config = dict(
    n_head=3,
    n_kv_head=3,
    d_mlp=384,
    activation='relu',
    beta1=0.95,
)
Each number is 128 + 24 x the weight over its row's rms, rounded and kept within 0 to 255. Layers, rows and columns count from 0. Numbers have three digits each. The size before them is the row's rms in percent of the matrix's.

# layer 9 MLP up, 384x96, rms 0.483, rows 278-350, columns 0-95
086:120122115116159108122140157135141121153125109125169146126122173083118124126095116080103149152186158177114147130105143118138126153124128113118163112151158136170125120066114154101110115134135120141164132149137168128164112134110124120157158094095094147135117145144148153105063087129104117126
107:142151137105112140126128137159101130099111161104149107211116131174119103117092099108105162149068126123078138169109112087149151148135150130103148134100130141121131113120135148130119152105076102130142116125139140130147127127162114156145124096105136152137134145137102141141142134066133175147
102:163112125122122098149150120106117158147118122053122125147072120146092113125139113130122118130107120130091082115155126132142156148146161123116171112144154132082173115153165137122104122106088090123123155167137123124086109113162100119114135140173138144116148159168142135123114108135097143174
106:148148133140129140121110136111113173101121153163120123129117129127155122139177131118113101123180087124147143119118112086153101125095131135133173154137110147168150108149108105143106089116125146210068162100130143123152083140137182119116132096097135117162093140123136114134107143136117129130
094:140130117154133102131139148156104122139093166112121151075124119149155107112140098108117164122116156130150125077102105186126159139123128151143067117134155112140120134097083122114156154145156149149161085135093159124158126149125103093087119110113136113102137144141144146162084125106089145135
096:143147126116145096150150095164149105116112137100129164088105123136146128108096161135111096125184110134114111169117121086127141128127121165116121143096140131159116150094097126096133123067111148157141102185157095104137157089144105131174101131131141107140132134134175133079137146141137125114
087:131137100115181138133092128148118115138140137092151122123112095118138121116129136104093120152144156150176144133136122132134196168115119127139127111133104113112137140103127148125148116089110125104109155113162116151146190146118101084147121121110136076124108161111187100109093159184129109143
101:084120115132107157081105124155098126112120140105125186092166151090100117152119144130129124163112158130132095119154105124149139164128107107132152132089147144137172146126115113151061142117100151154146139136107125126157150179092143110112146108131116141130065141165161127129093115122137127118
100:177139135146140129171179134102109125125136126104135133102145124119110138101109124131081140118157120157120130152107137181146152118140170142146138116115108132147100111150112139152133135111158090152158055117115116072137137163116161100154098132126090105086115149112156121078145114139104097130
095:179117088129127160101154123119094117129139132104103107116086139128162127179137119134138110130143141106115125066144121120148110144163139144123139158108141110136151113169070138154134181125134167138145134132126163117112119104108097119054128141142145119106135146104146140114071132156096145137
089:116120138138101077167113127151158146142158136143135170114166119153149124116151121100144109120135111088124210155102071124107157095157148113085110091111107143113094171103118153110106111124130109113139129158140142147130123153076149127128156112098130148139158125141128139150141141115159120154
093:116148135140124099086080157155141090123079104122157136127088135131119102100149145118134103138156114141115093106147141130111142127149124147139121112156146149121151155133088117118125143143132154166095101134142112139139175163128139109113132071122127108108087118154137177108121147040152141118
093:150113111140113151165170144132077159168138165148074118132129121105127109131103150124122109176150140152137154122122107129117134116149120110106128156092137127120106119168100123142124129112157147123115098116109143140115145104137146117176121167096185152145095135118054102172106102144129152108
107:153122106110153171123105116131104126156096090136134093134148102136104133097089125143097090142141172163169129123164122109121124116070118111125154127102125149115127136092133140115154119139115111130094116141148119152170128144089137128180121121180161135150128132146104156105119202132102147144
092:160117120169149116093122111106083153103133100086125123104136089120135083090133120154112123139092126113121093113122111134146161140129126178164146121143120103126107153173125135133148121119165089108124152175131082105113146119107104088116149166128115116141111132134162152161116163102120073108
114:164158108105137112126105124152119126111119143098112101114120151136105079117118140086105124137148074108141179124132091161121137106123116092162138134164133131103127120125090087129103095165095153192164141115127162153131157150140167102127102134118099126116137156151147098172115144112158120115
097:107121134162105142134138078124165094143100177104139116116107160108130134153109089138112085126162139124080149106117111148139130145112104125100173135152104149144142147158090074104125135128096128174128064132113158141118127135140115153108141134129092166163144106140144130157155130116125094155
092:113136117114125112145118115140160151121169122162163108152119122133082160127128198138119145118181152099092085085163130132152157123132126132147120084098087132116089161151127160126173115092104131159101095144119112097120128130128165110124148130149112127167102146103133126159138120145135152103
092:138106170101170127129114109114131131129151106124078146158104143162152139152176147155096133139106092148071152172129162165117124143133134139142097087125117129154116118142105109135135140104163133177086086114132143101113128116108179124130097176102124121147136121103135104101147148156141121115
094:137132152076130089136149103118102155115104127109142134141106135156109141072159160104139119115091122087102114142130136149097168122155175108127131153092081108124143151093134128130136133126140125141135151143114135116114088136158130204161101166094098134134097161095146134118139104123113113159
099:106177131128174129127122111141101138107085148102141188153141121113168104102125109144142131137127126113114113117164106152147158114101118125112118125140137066151138121152113165122075172129140099120124098126108130138134146135091202148088101125132126122098150119133156142124165104121141170151
099:175123130124088135108127133114158104074160150110124142133153154114148137145117112143109128161130129157130111132155123126128158135174118137148133126108103132117103161116058154147149123129102093154159177119145163154149140110101079146111144146142111182092099124091080142120138152109119095131
102:134124154140093108118137112116131095147121161140131123108144089126156155168105175108090101124115131165124139106137110106107150129182154120118127142143103162163162114178133152122139095142147136098153124136161135153135137167077104093078112096140090140091124088131117161125137142096139140102
090:122126143109102125137159122157120127158135139126156117118184105082140085145108137149097136115116148159144132074166113121165151122183138098129142105120136143114142158150124103116183087109112165135136129128110136077158153188131116124076125146096117118137107151136116109133144092099144119136
101:121143127112147109102110112134096131116158159104122097147186109125173144142139152150132143138160094119110106112152144171106150140170153127093133128081134100148078151138139154118130155109107155126160140096116148110103103181092172121103127111082105122146093151126127139116104160156112112145
085:161150132098091121131101089135103177101147125120116118138132122129117150147108119109127122130148102136108121107150144090134079099134064132136123122079142151109154167126104114146111171119133124102112152128126161104177135136158156129188151121162107156155143133142148084153159103126089102121
087:140177165124159125123153121114116140131116091112107102150125175195110081119133123108129113108122146124129084144108138170126190134149128129109131086156109139103077099132148139145108150114157129118131095121087158145129168106139147136129163120088125142113074106138141140120135123132147166150
092:119159146144133150128085083130120121140099129098076133107126170094129169075106122113117128120145148131094098152162144113118097108154092137105134151123149105109156143118124088088132116136098163154060134114110142112143166115147149150121144149157112113135097093092164115145130157143110129123
103:116137093121151133113141126107109111124125096123110110145111121154145092121134136123113130089138122111106152134146092154110068122125160095150121140134106131126099216125119092114177179152159121108147134162123129127108148157120114133159188157160151116079105164112102141145119130113149127125
075:099095104166150138103128128160145134137142137143134131124131143138124149130114177093157126084072155127115141077168091154147107122132133172118130117105101138146133129156108122136120140145101136117135124143145115104132151125123078103119134108103155130106168142165099061157075141118109162092
106:134115156143112120126126157081125169099146096116130111114137134148142081141130125146140125162093136121161105152091100172104147142137120140157141128106159158112100139150149165138109118110129160140093091125167129160098058133118152099149145170161114121143114119127120107117109121127129109200
100:162153117107123149162132101170112139163137082124120140098136132143108145117108097135140121122111119106119133122167127145153121156163120116096114153091111170123107162087148183117146156123084137124137110129136070128111087175158148129132135166194137099118141146133090114123125124148152147150
094:141110131096103124118130118141109125096116123096110115097161147163120126098146115100108122142081129165104083099136145153113145114156172118152161100082100149145119137145109160094131164135123134177123084125120138151149106145128092138139169147137178133122067164123126141111148148106113098153
085:138089142166137133138127104108115156149142128143127087129107150125128113137181084127125184140132152133112169165176101120166151129117129139118114116098102112100114112123114143144163093127133168167134087088098093171151138124120156135120127170160092141090144137130121122151142142100172128101
089:137106195133086075121132123132156094109144125132121153079114120146099148136140135133126106172168127088093144129147150122148144158069126124132128148130085151070151122123079170126153078110160096125115124142133129123132131140136118161130171117138108149147105148148119108134117122118160129117
105:175084123124110098101102177098125124130139165107061165137102128158117108105081133122129102085153138140106092120106153138137116132129107116138152147112127101125129151146129100111101150136111162178117128141152166123146125120130130149130130123159119106138120163136099164165167115140123098188
088:132138112142152139099137122098106142137121146132114109158138128147125127105110168133101130104131060155112165085103133093146165133103114131138109130157167120103071089110123160089129155167127092122116149073151154121116139127099089100143199135138131162148121130119113132162136141133117121126
092:082092125111109129144179151154156124148143118141137159102119104127129115128153087105108140126115189086119125110150108143164151142129137164137147130149128125103117099137106135126111146113104138135104111127147119105103126162076098088134126205091107129115140126142173103109124136112085153091
091:075130146182136141114109128110119135124131096091115150144103106129127143102077119146131123154105125138143194091122133148165144124125115125078183130138136149120117159175101136124134099167139132179121120128117146115155120136110162161121053124119138127104124095124123159140134109097126131117
094:135106106140156133161124151119160125137181114103103136105105148133138123151141173134111119141116132146101119104140158073119115147132097117118129115105123159093106187065116135121130146176151115138106122133112191122098112122156126149134149096135117118155091115147170148065115104130105125127
081:196154172084136143108115149143105122167120143158143171133096108132120143101110097163126133071151141143121119074127121147112135175156116094158096121120132175141133130157136123131117130160115121104121115107126109148101153153122127134140135109139137144073122156091156123125123107136148106076
121:158118183121127108096144141128091146140099155165131133122132085131155140098104117085115095121130092112147134104162179135133138130106122097071125150122142125096156120173110139136120080122157095170127118117134117122106110166144153089132130137147111075120114159135115105125125151114071131137
104:121150074138127147115106116113110140143104110123101147150120090127142153119131155156143116131104114132148124133112127095119157101118102105176133106150108165150113126151109122120088133108091204082103106117123125115169148132122170148105128184135130147177075142097120136135160112140103157130
110:158156124129104173108129130114108126090133093142128116104111131144150100134137148150136097135117155137118123092125132087110111114155112103126121138078107127113134094141115117103066125113117144178132140149112137184136101179139136126138161101189136113118155128161177120133156164140076136143
102:154175139126169091153124098144118144123132135112117137103100137130111107106151111132102118105137117105162143130133157136107140147113203143085091142130138153103123142122115116112125171121139126186094086134173090129124125147130173140124081131136121094113081110093089123109101153149115135107
094:176167145169124118127138125126134123131120103115159158130178136109125116146139167120113139126160125125128101129143091165149130126128130114122102099112105194163111186173118065107115144151114113121154092102138123123107150126095095102117074132138121106141138124174143115155157118128118113096
111:117133136142161127117105140128142146159129090160105148117169164105160108124121188124149117135090125097118142113135098109132109096165139117116081149112160132135130081152109129106157149145145141132142115121119124145118147180077109150093089159117150111125157137155086130085127140113137193128
107:122104111106098157144133120153098152148166119126089109136136128128076111113079095153137131156079155108103125131175097156133141124122137135146147132162147149155169105105098124111166148131130070150118130176109114104104130126148113141086128108127115125117130099134154092094159178108121142148
112:135117144115169166156119094138161170111152144096140166120103103149126128128165129087108147123152138141121114140125121117114095130090150102140124150105133157099118139149159120132123156098119099125061051126099141149124133088129129156131084150139105129126103143090156141130122162123141173154
114:120117141089121141128119060135121151138131168132117130091083144123170127117145123135133136106144116142145122081104122182122117117100089183132119142145141139149155146141133117089128110161124121142129084143127130107159124163161181106109126144186093115130123126158141094117108097121151169154
111:151134087097157107107092083083151143099096123108128127123127141128124121152169123085159099124151140149156071131146148123152142170097119127152087169071155111133111099136136107117130121114132135102124162125092102135165111133104093135125164155143125136089159146157124148112113154125157130129
100:120143102149083088128130114144130115133116157116128135123126128097104117097110174149146127138152135140179137145128097139137144086109094196138147144098151112142119160104110160090107136127134156135119080095144138137108132144096118169144142164115137177100157172143142121125152122094099156169
125:132080149083099136142124124145115119113159130116105140088121092124083095060124109128161153138138152147124108167159129108141131104128115117103117119100128125100107113124126099152151166145104139157122103146150095122101123138122115176099165133191113151099147084152132151130092142113161118116
103:135120110088165108141116109098120134115138116165143132117175120152126100172118150114112154134113090153174079131119136135133146131111104125143146102156146131115121096141167147103154149127127116119110137086114149196112092135118104119165106128107138144135080144123103120200126153088123163120
099:153173146127119126082156117115110099157099109124141114115149098153121125128113114141130093155147148093135117158153123109151099128152141146124144117151128108092096143105139128079146087120137115120163159164160151113097106187090154118145113152135110136137107112122141175128092091089144183106
103:145094132101089104086110104111125160161154131135153117130125127104132127118167167111133159078105142158135129133166118121187148160087120157118085116086153107133113094130120099107144089111165131144141088125135094109120092125155122139114117134163093159109117127122153167136123135155148146092
100:132141121113135123148128115146182112120158118129147127107103120130103130104084123121128113110170116113070136103104070127144115150115101119133109099151116142115169154117094116184137172093107142117127161157131149113121150117104149092154145156186128177113091153129125167155137163136139120144
094:124118107121136129107134140139145133129116099183119149097102100155136160125113139110093137139108149139153092118126101150191118140134103183137138149159103134123178132140139106100149106098081085145114112123135130091151162123146131125122129166125148196123118096079143124114105090112160139113
080:154127168150114159121134143106089126148163090125123100147161079103163099185114100157097140142134138165098158096182137113110127144086134122164110169141125118140152165117146167098112095136096109124125148149125080102138088161133123141135120101120117124115139152143124137132096111140138143121
100:151130139150116125174101146071079144124110103156082119148136113092106089164157092119165118145106117112123147091158147113157178141125113155196155147154141140102134119130120101150152163123133152137137125100135128138125132136134104135126120147103171122136171117156160104112132101101117154126
105:153102154130112112152133113130081102110094144112150151091175115115118078125160136132104145092167109196134138124115125147134133167139115149183152110102126130129123135112115121125112132139125119138148122099104151109109166144153130173149117078159132061114116110104121125151108174127122156133
109:117148100096162130183132107104147142080098097143134098098101106131116137139141120142135126127138134121163129155159181139133093118110092159178142153164144165153117114154119082120137116103137144079148167143135162138157100135173155131112126107141161127114073124132141123110138138089134123121
104:105137182114119097132117090134140158150119115100136140123127091171171122120169137119122071135150078115169138123126132103142126125128149130139115147132087108150128115106141121142101119126140137157136122105160130100098193187105087123105126167117118124122093084130130120084153141114156144153
108:131113150121159112098145181122124139133161128067125120103137117103133184100130144084123100108144137136149129127141102115091125144117072150108117142140132156111092109181128135086136116103089098112133130179125124128145137121107146136107096103168148152119156129144153162097127137150186121136
096:127144117128116086111143128136133074133146136130147117123131144134122112135107132094136112105147121130085150140149113120080159181168087131136135151124119127127161127077100094114109129134130117142129198170136137103134105136151106166107100138169152118115091129125135158116097062093152110153
091:087121140144139112095131144172127128138166153101143137108154092139077139122116131145140139135130138109110152098103115137152143131079127100107118179129151088131108144122115120096127121119091172106139124120172116094176143186142125111127093151166158076125103092124112130103104159120126156144
100:100152117141146107094148172137093129147161136094151156090117104140137162149144164114133150065108164151125154174126098166135091122153133106139093121105143098101136148123127180158160122076120125118133096126127131147098098124109146137098141138147112107115172121117152137161099111120139136106
097:105114114133143156158113113143120125129135134142110073181121118116183084105087138097101129129160156112179151151142129163104137147093145113148102089137122160073160167118134135121132069118153093150133129104122152120132091161121111130144128122150148139095109123150137142108137118121127079121
080:141142093156114159110100136108163105129137125130146102144103107156117104151143108155126125093142171131098132105143150160103155103096138143164127143103125136105092131112157132118136076113101180150180153185100094144100092178121077114143120105110139131121133136131121147103132161112107135128
094:175115147132075146113133116106148131098154144131103137129185115120071165112155163114136145148150121109150149097108115109146141094114155125127098133148107140130112110141092137091127139128140145116058131146131160148129098134110143147121143122153200119119105122094131134147078168153128116118
115:156111164122100132097132114110099127174122115172093094129144132117062099181088143166159125118134098135127135139132138172126149121133126130100113122148130126164124117117111117159140145165072165109116102094114137149137123150108108114140120122122141131165103070170138126121144132124108175100
026:181099107131140128162155095131161163154137104118119081126109106128122147110139121118113123099160145109062119092119094123145131107129125123096112107144166135136139077160159116122138142125120109146130136120157099084160171148095141199098142130129120108094122110149124126135109108087132148147
094:149120124089109159110122113122092128128103116098115161131171112128147083152105130122131072122162066129123140138113116120156117110092123102103108127115174127147130108145117162111095119156166117113154111114073107123177144139156098109124177119163150153128122163112175131142122150112145143136
# layer 9 MLP down (transposed), 384x96, rms 0.457, rows 278-349, columns 0-95
085:129157094161076132122096107130106139099147129110109113102158123130114189129122140132148139152101102159124099110186105135127127121109141143105100155165109109131113120119120073140182165126139124156098124141144152155127095141159120137120118161127176107146141147104079088147158143145100124119
093:126141130127121100125106168143115135121150138112143077123079138165150121140100101136156108144138178132097115141138115133107156058095147125088180173137147144140177126131131114130085145124082127136112107118137132129159135135113164124146126128103171110151137151092094089110119096142156149129
107:123140078144104130112152144106114092087166111081163113116133130105138159161147140116158144164132116144073103113106144131145127161149138094123141141145176129097146114123127129121136109129099119141093163152107146171128102125125158089085168150153136147178106096138153116127116162151097144123
088:085148086104171152118144116096156093126117151146104141127124135085154124109137126124136155129125103167091110125142127108124041137108126111084133153153191147163142134114119153162125134119148143141097129094112109125121106126164098096166122158132154138102145112122145112132113141127169130156
104:099111104122181083176169171132180133113118129112112137142072149133122144106124096085145133093140135104169149117158126138116136110110099137132103078139136134149151112160145128143150146105104148118171147131115107111107127088146109095124120123123146117125122112166154105113091137167096154155
102:081118125120130109126095128139117140116156112133146110160138109110099112165143114158177104123091108147107151149164108147093114122083123081127150132112137102106110088122134155127130101105141117091102125108107099150119140157112126162117099160097134156181097140123142125118135154152127179193
094:121109125104111133103136159173141093147110147114139122103104176163159164141128138094112136090133120170116082141163141145115138184104148108128118172121129116128133154127135101140103151134074144136096133173117139139108142145137106168157121162125075078136098089101146127148142121129134119125
099:093127120140134165114131100185097130130102136151187160132095140118108139132173145105134153113123136157138111142139136152123141130138080110090154155085115097082136076144117116138129108142141130107111161109106137111145111124085180115085118151134190115111123122114118142159109138124107142101
099:122116149161113152140120115163100111130133120126128132101156159185145076117104100115147177109150151123115109104110140110162165102164120103138137104178088107152113130149111144110110146131149120135139118130158138117166148108101135156143056116111136161150168132111139103129158147171148162129
099:135115127127121139142125123157121165160114096103113142139128133144130148104145121149112132115133133094126116067102133108114126148108130148125122080141142103152101107158155129173127112153132083106115120124166118118112111122144073079131131183139126140139131091152100216118156124153162174127
083:126134115147134161112135136155114125108089149158112117089129139109175163115122107135116119174154126122129109139137142108097129129165092098129184172139123121184150126150111090114130093144120113176133134131134159159119161122146124120133156150162138134174117114131123178062127121125120118076
092:126155138147154133128102140165152082117167100111104163077139139131133144111090155123176129105099107104096147139151110131119062144099127085171164115130132137129141142103121074118141153125123129108099103162098153113152154092124129139152089144135138127148125105108147137149136159154165131102
109:130126121110170144120114135079092086131143095114122124143125137119153153094119128130145137153107141151121141157143130114126114115163114129153124132107070139140131152091166147141153157161108133096110168113121150111158167121088150112145088165130144154173088117130146170101094126143087084097
099:099155136157152122122118119122132132109174134120148137119139070115173113157159095146156136142154123155138107121103148167168136101152149117090147134128170118126118131117111131128070131100103154167191130135148118111086106117118132084111147097108087107132156096086137134111133106099127121151
097:123074116114148134141153129117125137173117117135139160152139155132154093160118112134131072122119080096114114209135119114114128180108125132164153117157098139167129134119144164133132156101151126111108143106093144074129125091100115149108137099117117158127089151141116136132142162136107151119
102:087101141106175145136100167113068120146079110133133130162132144146128125149136112151129134127118123136099136127160088124139117126130114110138185142064113129110135077149135130099168127138187101133141076119133138121141099139126143125112127121096095099087126132165150168128142117119157151131
088:131144114092129164141120129196119149115144120147112138116099075154141115139153125146187158153136152142153128134093132123118142127137119140165126095117119100078126115124152160144168101116184117121143148121145130094112123144126128160183136127159162153152119142092156122136084150143100089112
087:167134080111143160131097138100106117169106107088109141109098131103112109202123110150162174134101095103151164156096110157137104125089149136149145139152138167143136084130104137140124157132123117110202119131145127114130143127109131144151126106126104126091132124132126126089121132099127113151
101:136122163145142141143160130159102100112148114134115148118110125140139135149138174154110160108123132147171147138114060095106133140118133072135147147071127109157110065105110112108143109167128119139135145143103091120124111124120122163090143104132131138144161094099105108086158109100102104152
111:139128117126111114158112088135071176117110132148125128142135130108110103102120177096147136144073113119116147178137136097151146133112098136120064160136121135108133184127120094140137104124149139115131127157130121119139139119161136144158093121118114149141139154132082199167081127124126120122
095:119092104140157104107126121138178108147116110157151129088171116095129104112150181134131137156080120131123124135111124142107112084078148128133138132132186130091141098099143155145153116156147130142194190117154099142127112127132115147147124112113148094140123137129128110104098155127128136090
110:122094082137119066114136112154125107140129140125120126165119130157102164124173130128148085133108165157130092138134146153124140128126116132139121157174143105125173140133108118090183157128123128121065128098091157152128096104104140148120112159108149143124126158087148120109162122172112110119
100:098115146131050121107140108121163114097141160113121148133118156145166124118131109190117126141113116098142157114139117084104130100100143129150149099095121119120134143105130126116100145115122113110141131123132106087111106138194166114181181124134135141128094110131160097125148154159153151105
090:126138127110140143126198131115130090102124155126163131146133147109150141155134129140160121099131136147079114149156116128109117108134173143143089146133168064147134057133127187130133117155144134152125094147109103152149133152157149116144123131157117081157127154117143106088121146151105117147
108:112112086134133139100121160135086144123102160128115094108111107118169106148137157132132137140166162119080104111131157167133094148170159127102136094097143135127140104093129119130116089127145112109159167072157106093135128140165131145109154122166187148119134155160127104098113117135134143120
103:110149080128157130099097129100137173131116122117149154105122145109189114152100179149143132081102123118113142122121129170133124114113114056128131117131122145170160079112130101169132099146109132166150140157128087135146105140131067118134124164138106128107139139131119133128096143117145128157
083:126119157155132098124093182139135141128134090090121145179130145100136158112112099128168098145101085116102138115159119107076116130117095109139140164102107161134142169117096132158106164120134117153136119151092106185099143131113121133148107168153129113130102133144130094115119139088166125103
109:112097111079101120111108122112137094088117142133113103072151091118097144142126123160107135120142132115087139141103099120132129120112125095113115132113130097089127131140142143125141124091156086141123114126208135098130124148105136139176146095162106118163122129113078126097125152159169166110
111:110119134086141117080119125138133141120060146189088093141075146106116131149132122125143178115126138131144102156110144123152155149115102113121089100111155150129129135155117177146129118151100150144074123154159133139101153126086163133130117144095165120145130117160134148130133112125147114168
088:102108115098141138139125138090071114100136167107135114132151124115117087160109171132072141129097138163153139122144136127139104126133137068148141109110111122106121134136178146097152165110166137129142112135117162172138140128116152174130118076129118115134107131148130102095111112172109168161
099:100161112118142121187126100148120101133123118095140146076128099121135152134112111124133153077127103119102130145128146135122094071148124086152145147139174101125145078137136121143104167101092151162144162158134080145108140120142102095168101094142135123157156109143140117140162138135140132116
103:099153115145121125096074137133156119122098154110138120131120118103130161143167147090151145111128103108122136153140132148142132120081155128169116091145135109126136103175101100118124126187133153105142181157123157105152158115078133133132124104094160138152120088114127193128146159122124101125
106:106117123134147212122149134130127114174119155124146151125121160096137155127128105103143138163173115110094169098096092136176132117140129141132134118098132126138136127101161140118084143139118104152129135144121096165090086137159139090117098123133146111165093101093149122117130133170158104143
097:123128119133162112099173174146119065142147174122132110123098169106153132137088145118134113153165187141137123142148129167116139133120105099141130126119081105165088095139137145129126119099140078155146131130094161130123128152128169126133088107146131139162134123168129128094128125095143137092
085:140160087102111125123124141133141107169152164145135106104124141075137117141104137149181146082066120126153127134127070112124100134150099087121128144113123094122076148144109137124157137100154167139096121076113134114151123088126128127137155143161155111144119119137087129099115142148098131137
114:101129145133148144152089174131100132158140144133102113131121142135108106139095093105108143135141095115138158149146122133131076115100167112110073125094164122093111120145159139109128115146138111142106141114106083142125142131181118123174154114092128147155145210081128111107139129123110129135
093:115149104143117159111130113161108195161078120159102117164086124141125109137086151155163112093087112088150143154102117145146145124133135161116095136131135136116142141163129092120117111145135077098168142130105119108089091133106108149150096100131113120085163133158128131147128148127142130127
107:120146136118134139152143104084146081098127158146105088101142088122163116162101141134167142148168138099131141121107163138114153099178163131153131137132127118127146172115146088118133093131140124164158121153189138087103110111143092160104101094137133121138136145143094113135099138130096106147
097:127143106112139137135126115107122117120132058129132167102082156161123126155144133129107163135118138128112146187114124115095138108159086139061101116121134131106139135126119108115147155158117171162117126160083112107133129164175165143115159149110107139084127099108138106113114128127147137177
089:105154140101063078106106082135128109123096148148155104113115139123139171147100090156138150112120138133151125146102133164114108104144154088165101140128130119140124097140133102123136133069149147127102105131145071149153149135085117117110118141140144149171099129112128129142102186105133126139
099:156112116150076155117120153138148137123131092094150142142113108120122106147109087144166099138130140114132138127112120137088153137114140138124084109123120120135165123103110118126149101070141166130124077142086161120157190116128091177133150167127164171146137127155129124116133103148156083133
115:116170174132112106111125096149137174094115115162126091136136088112163125093132130153154093101104131107128161116128157141147127119106087116126110131150086143105176122133095168153146092156125118135081132155131114173127101105156126141140122139155131109142080163148144103149127139166101101130
094:114108117151125128149096137110107099164091089136106131169103108124141182117133115103154157096132114139108127129116121124106119123118128090152110151152116190141105139149106177120082108079115144148076099168114106136108108111131134174144125127151114154141145147161098111135148111096091116100
095:156120126103149146114136094137146119161112147133093116114107119105111113147106118096105137150101160171157157163079117138142109176112120191136136117127101163095086138119145171129131138148164143087113088104107156159140119097121112116112082083099153129110141154137118106136121164116126135141
090:105089133157099135084171128124132096093150125105123133108128147130148174137143129129101123130132146124126166138119178114120091161111103114131149113155138175123164142172105159111142130130139158093105071107142137113094111157121133106159135112137103141162132141194120174102147142128097146125
107:087134172157137097136149090157148112117135125148122147155104132125156139150144136087106112141170170127119136088147105140131129190169144137118107124136157149076104165132098116135120148142135097117088157144116164121128145131170123110151086133114083127185143148125146112135136144165125099128
081:114110178105099128144144085120129087133147139130159157165119113120124080123140109120110132162109126125134107131122109165161178103142113106149127128129126114139102127088138109108105121108180122121139154128134153073111148087163114138117092149131147135170143166094133144124180087156152107095
088:121102144164145153085078125119176097145112142137091117144115128138139107103139113113099096133139090117123116157143147086113125121123183165111151095144134114126103127105137102131095098091155143105182148138131169097153135125117097152144131146150143140112108152147143095160076081135127114128
112:106134105114075127155134153180122091099134141129138141137108131103138100100147155129169140090142149183133134119151145186110170130106137120130129135084148174134102118124163132127159159161152131129134117128116104081120079118134157109119149130104119118121160147100081154146133148161128096113
123:114134138082122123142105117131141154115145124154121118160119151125182140155092124136145115143088131135149114108188161143135141117114137147104094146162137082132174130134127131165147172160113108130153093094142141114082135092126107087108151183115147131124138165149066126141100115119137121119
101:141106110123114114143143127137120102156142114116170129122156142156142165161124141121109139111120144184094128143098188137099077145153097125107165112092118111119114119136091120155096157185076161164137170126123150107144158110152119105127113112156116106118154142137086163125120157154118132127
099:138120100159149080161123104145150128145143088142122136136116139167137088112132129187136124092139114152137123119102105130152117105109127118084147139116122110128089119105127171115093122114160150118139129144113148136145129122118160122127167086098155133116137088170152121108097100076055109151
111:109117161126130121127118129105141132149090134082092110160151139118115136078133130136109159115141132094134161153082103120121127120198158154123172144130178127134100122139125111116128067154112140163101138141103137119149166124103144134127184144134115151113148178084137117151129091144122110118
087:133118108176091120075133146131190116120156145105103097141101102122144127122169146121145059130126151117117147154150141161133131097131122161128129123122141103120182157094129130128134095110107129124144135126116134154068143128111126101119155154089085161092148108134134155100106165119127120148
105:121098159154134164162085129129127080158144102133110180154111088166108148153127124093155078133128140135104092118129116141136106153146113153159147091150120144134124113148107141148174089134117110123164114094096141092150095131135092099131127120140152128133106159132137178178113116134123116111
101:143129076118134175170112157127151121109113134116160140125152122112102169139127121116121104113165072128114104122107084120118141118118136080131147083173149153113117106123111117112172127158088135067132095135095166127137152100078132110129123135132164129119135086127084120113128120109105130111
104:124112157120125106100158126143088151089112156112141130098166165128158123180174152104115164140106126136181106149146172131116146154143183159110157168124115136130095085136133152112134124118154119151124075120136089152151109127150121148112123126112144108133138159131125097104143111151123148080
104:146132178146125138105140107157139148105127117188138114136127136136138116142116160113082143158162125170160129144137132155152102152139114109149187107095138129142116117117107110130120095117147107104194099133110112159103150114153066141091151092143128143092152134101124085129123142100140105129
110:122087092126118097140121113154159137151108129145153172143079123113126117093123158122100120128121148147115184145120113116137099121121101130142102120108098111136100126123091122162131153115131107167147103173130130116120123145110164149112129053161139112127139132142082184121094152097149169155
094:104156135152173114178166091151122125087148158120141100107163124102116124172076123125155134106105140114115108134140134098148138140127150110100117123149148171116081139130110176129100113161127133152129105125114132150197148087120148100100120123168108171119131111144149109099145112125139115141
111:113134112121089098175124147145192100115169126134096082120123112112092112091116101191124160097129163136105118147111128132143084127098127159142114118117129116125104128116151120146120133123106111159172125128119080100108112142143145128147118056140128131153113144156117095139121120143147171149
088:131126182133144121116127131131116156146131118112130085155098138156152150153100137126148085124139140125097161150048143099099098091107150143116157092122145140117126173155111124104082107178109140106141132146115165140125124167118098136126153148097116119102101133101112076135127095131128133104
088:148124105112133117113146120134116094166127153098154094143122130111130101135113147124131132168078196107136085167112135137107107146086116088141140110098135127109088095110138108094162091131093145132148143104140156118132095076136137145154117135096087124140134113151168107149091153134124094133
101:143191101113135138111109123127156147151130110151107130135089106180101139143096077135127087144164158106068130100139162126122135145139150100146114144105093088118156130130120168123093109138152132157119111148124112153119132144130134132108140137122093132123150131141066160122129156117063141114
087:112122176086176156146102172122137124115172117136096136143129094122118151119139142143112115167118139169176099128143147121097152126132122116139133127134138187136101088167177135160164145119142105138132121086147107152138140157135126111148147105112177108113101098092147121129125156166156135118
081:166121128133138170134160090129117140125130132086148163134131130096145148120128134124128125098125140107064142159152161113132138113135101064151149095182088154140115157142131143142093151117102140154091129161096090167109123109150149128125121112129147177106137159149160164131139119130090135108
086:151154172152149117082112132126133110127145101177151126119136124101113061130109153127076173126119131164144142147096157146128142116165112129118161108106111176135134117129148095109122085140119116117139135143131144170166089119096109149171125128107145138099097126145095085128104106133107126096
092:145123091143112136153126150122109152117128082118123135135117162118130170140145108157133093065120134109125151168107121081123108127156177163109135118099145137141132058086126092084143116132083147092130132138111126189163139154111091122097151129107131124122148119115105114126109128125124154146
082:110117105142124163179161062151119103143113120110102140125127126106118125158166106130170126155090117151140145135192117070168143145150133131145103146136120109136146119152156098155108123130173147160133136084106143132112157105137129116127096126126133117117135130162109138153086122126159096080
096:097109126121133147127141142139138120140156115092126129097104149137119115134145174140101102116102161132102119103138083104116105126127107104119178137109082073091091136136164129134119082074133147079143131115093107175118143130107134121136099188116101107118130109104138109097149111116119097099
117:131150092143113120127173118122118121135125127186172144130155112092132099180151151128116159135113138127123143133110110140135146129116124080142155074115113147115138097153094119114163109153119159153140124142147093133106100137169105089112139129121155074117118090115109116145158183090114117167
024:111110141110111102124161156112129125164130121151135113116135149141072101131093133120149113127135114145069145129133110090169109097104152128133137114107155103098137124147149124159107160142149148135150035119094077135167132161087156150151150157130143100138139151133102136136099130138117110136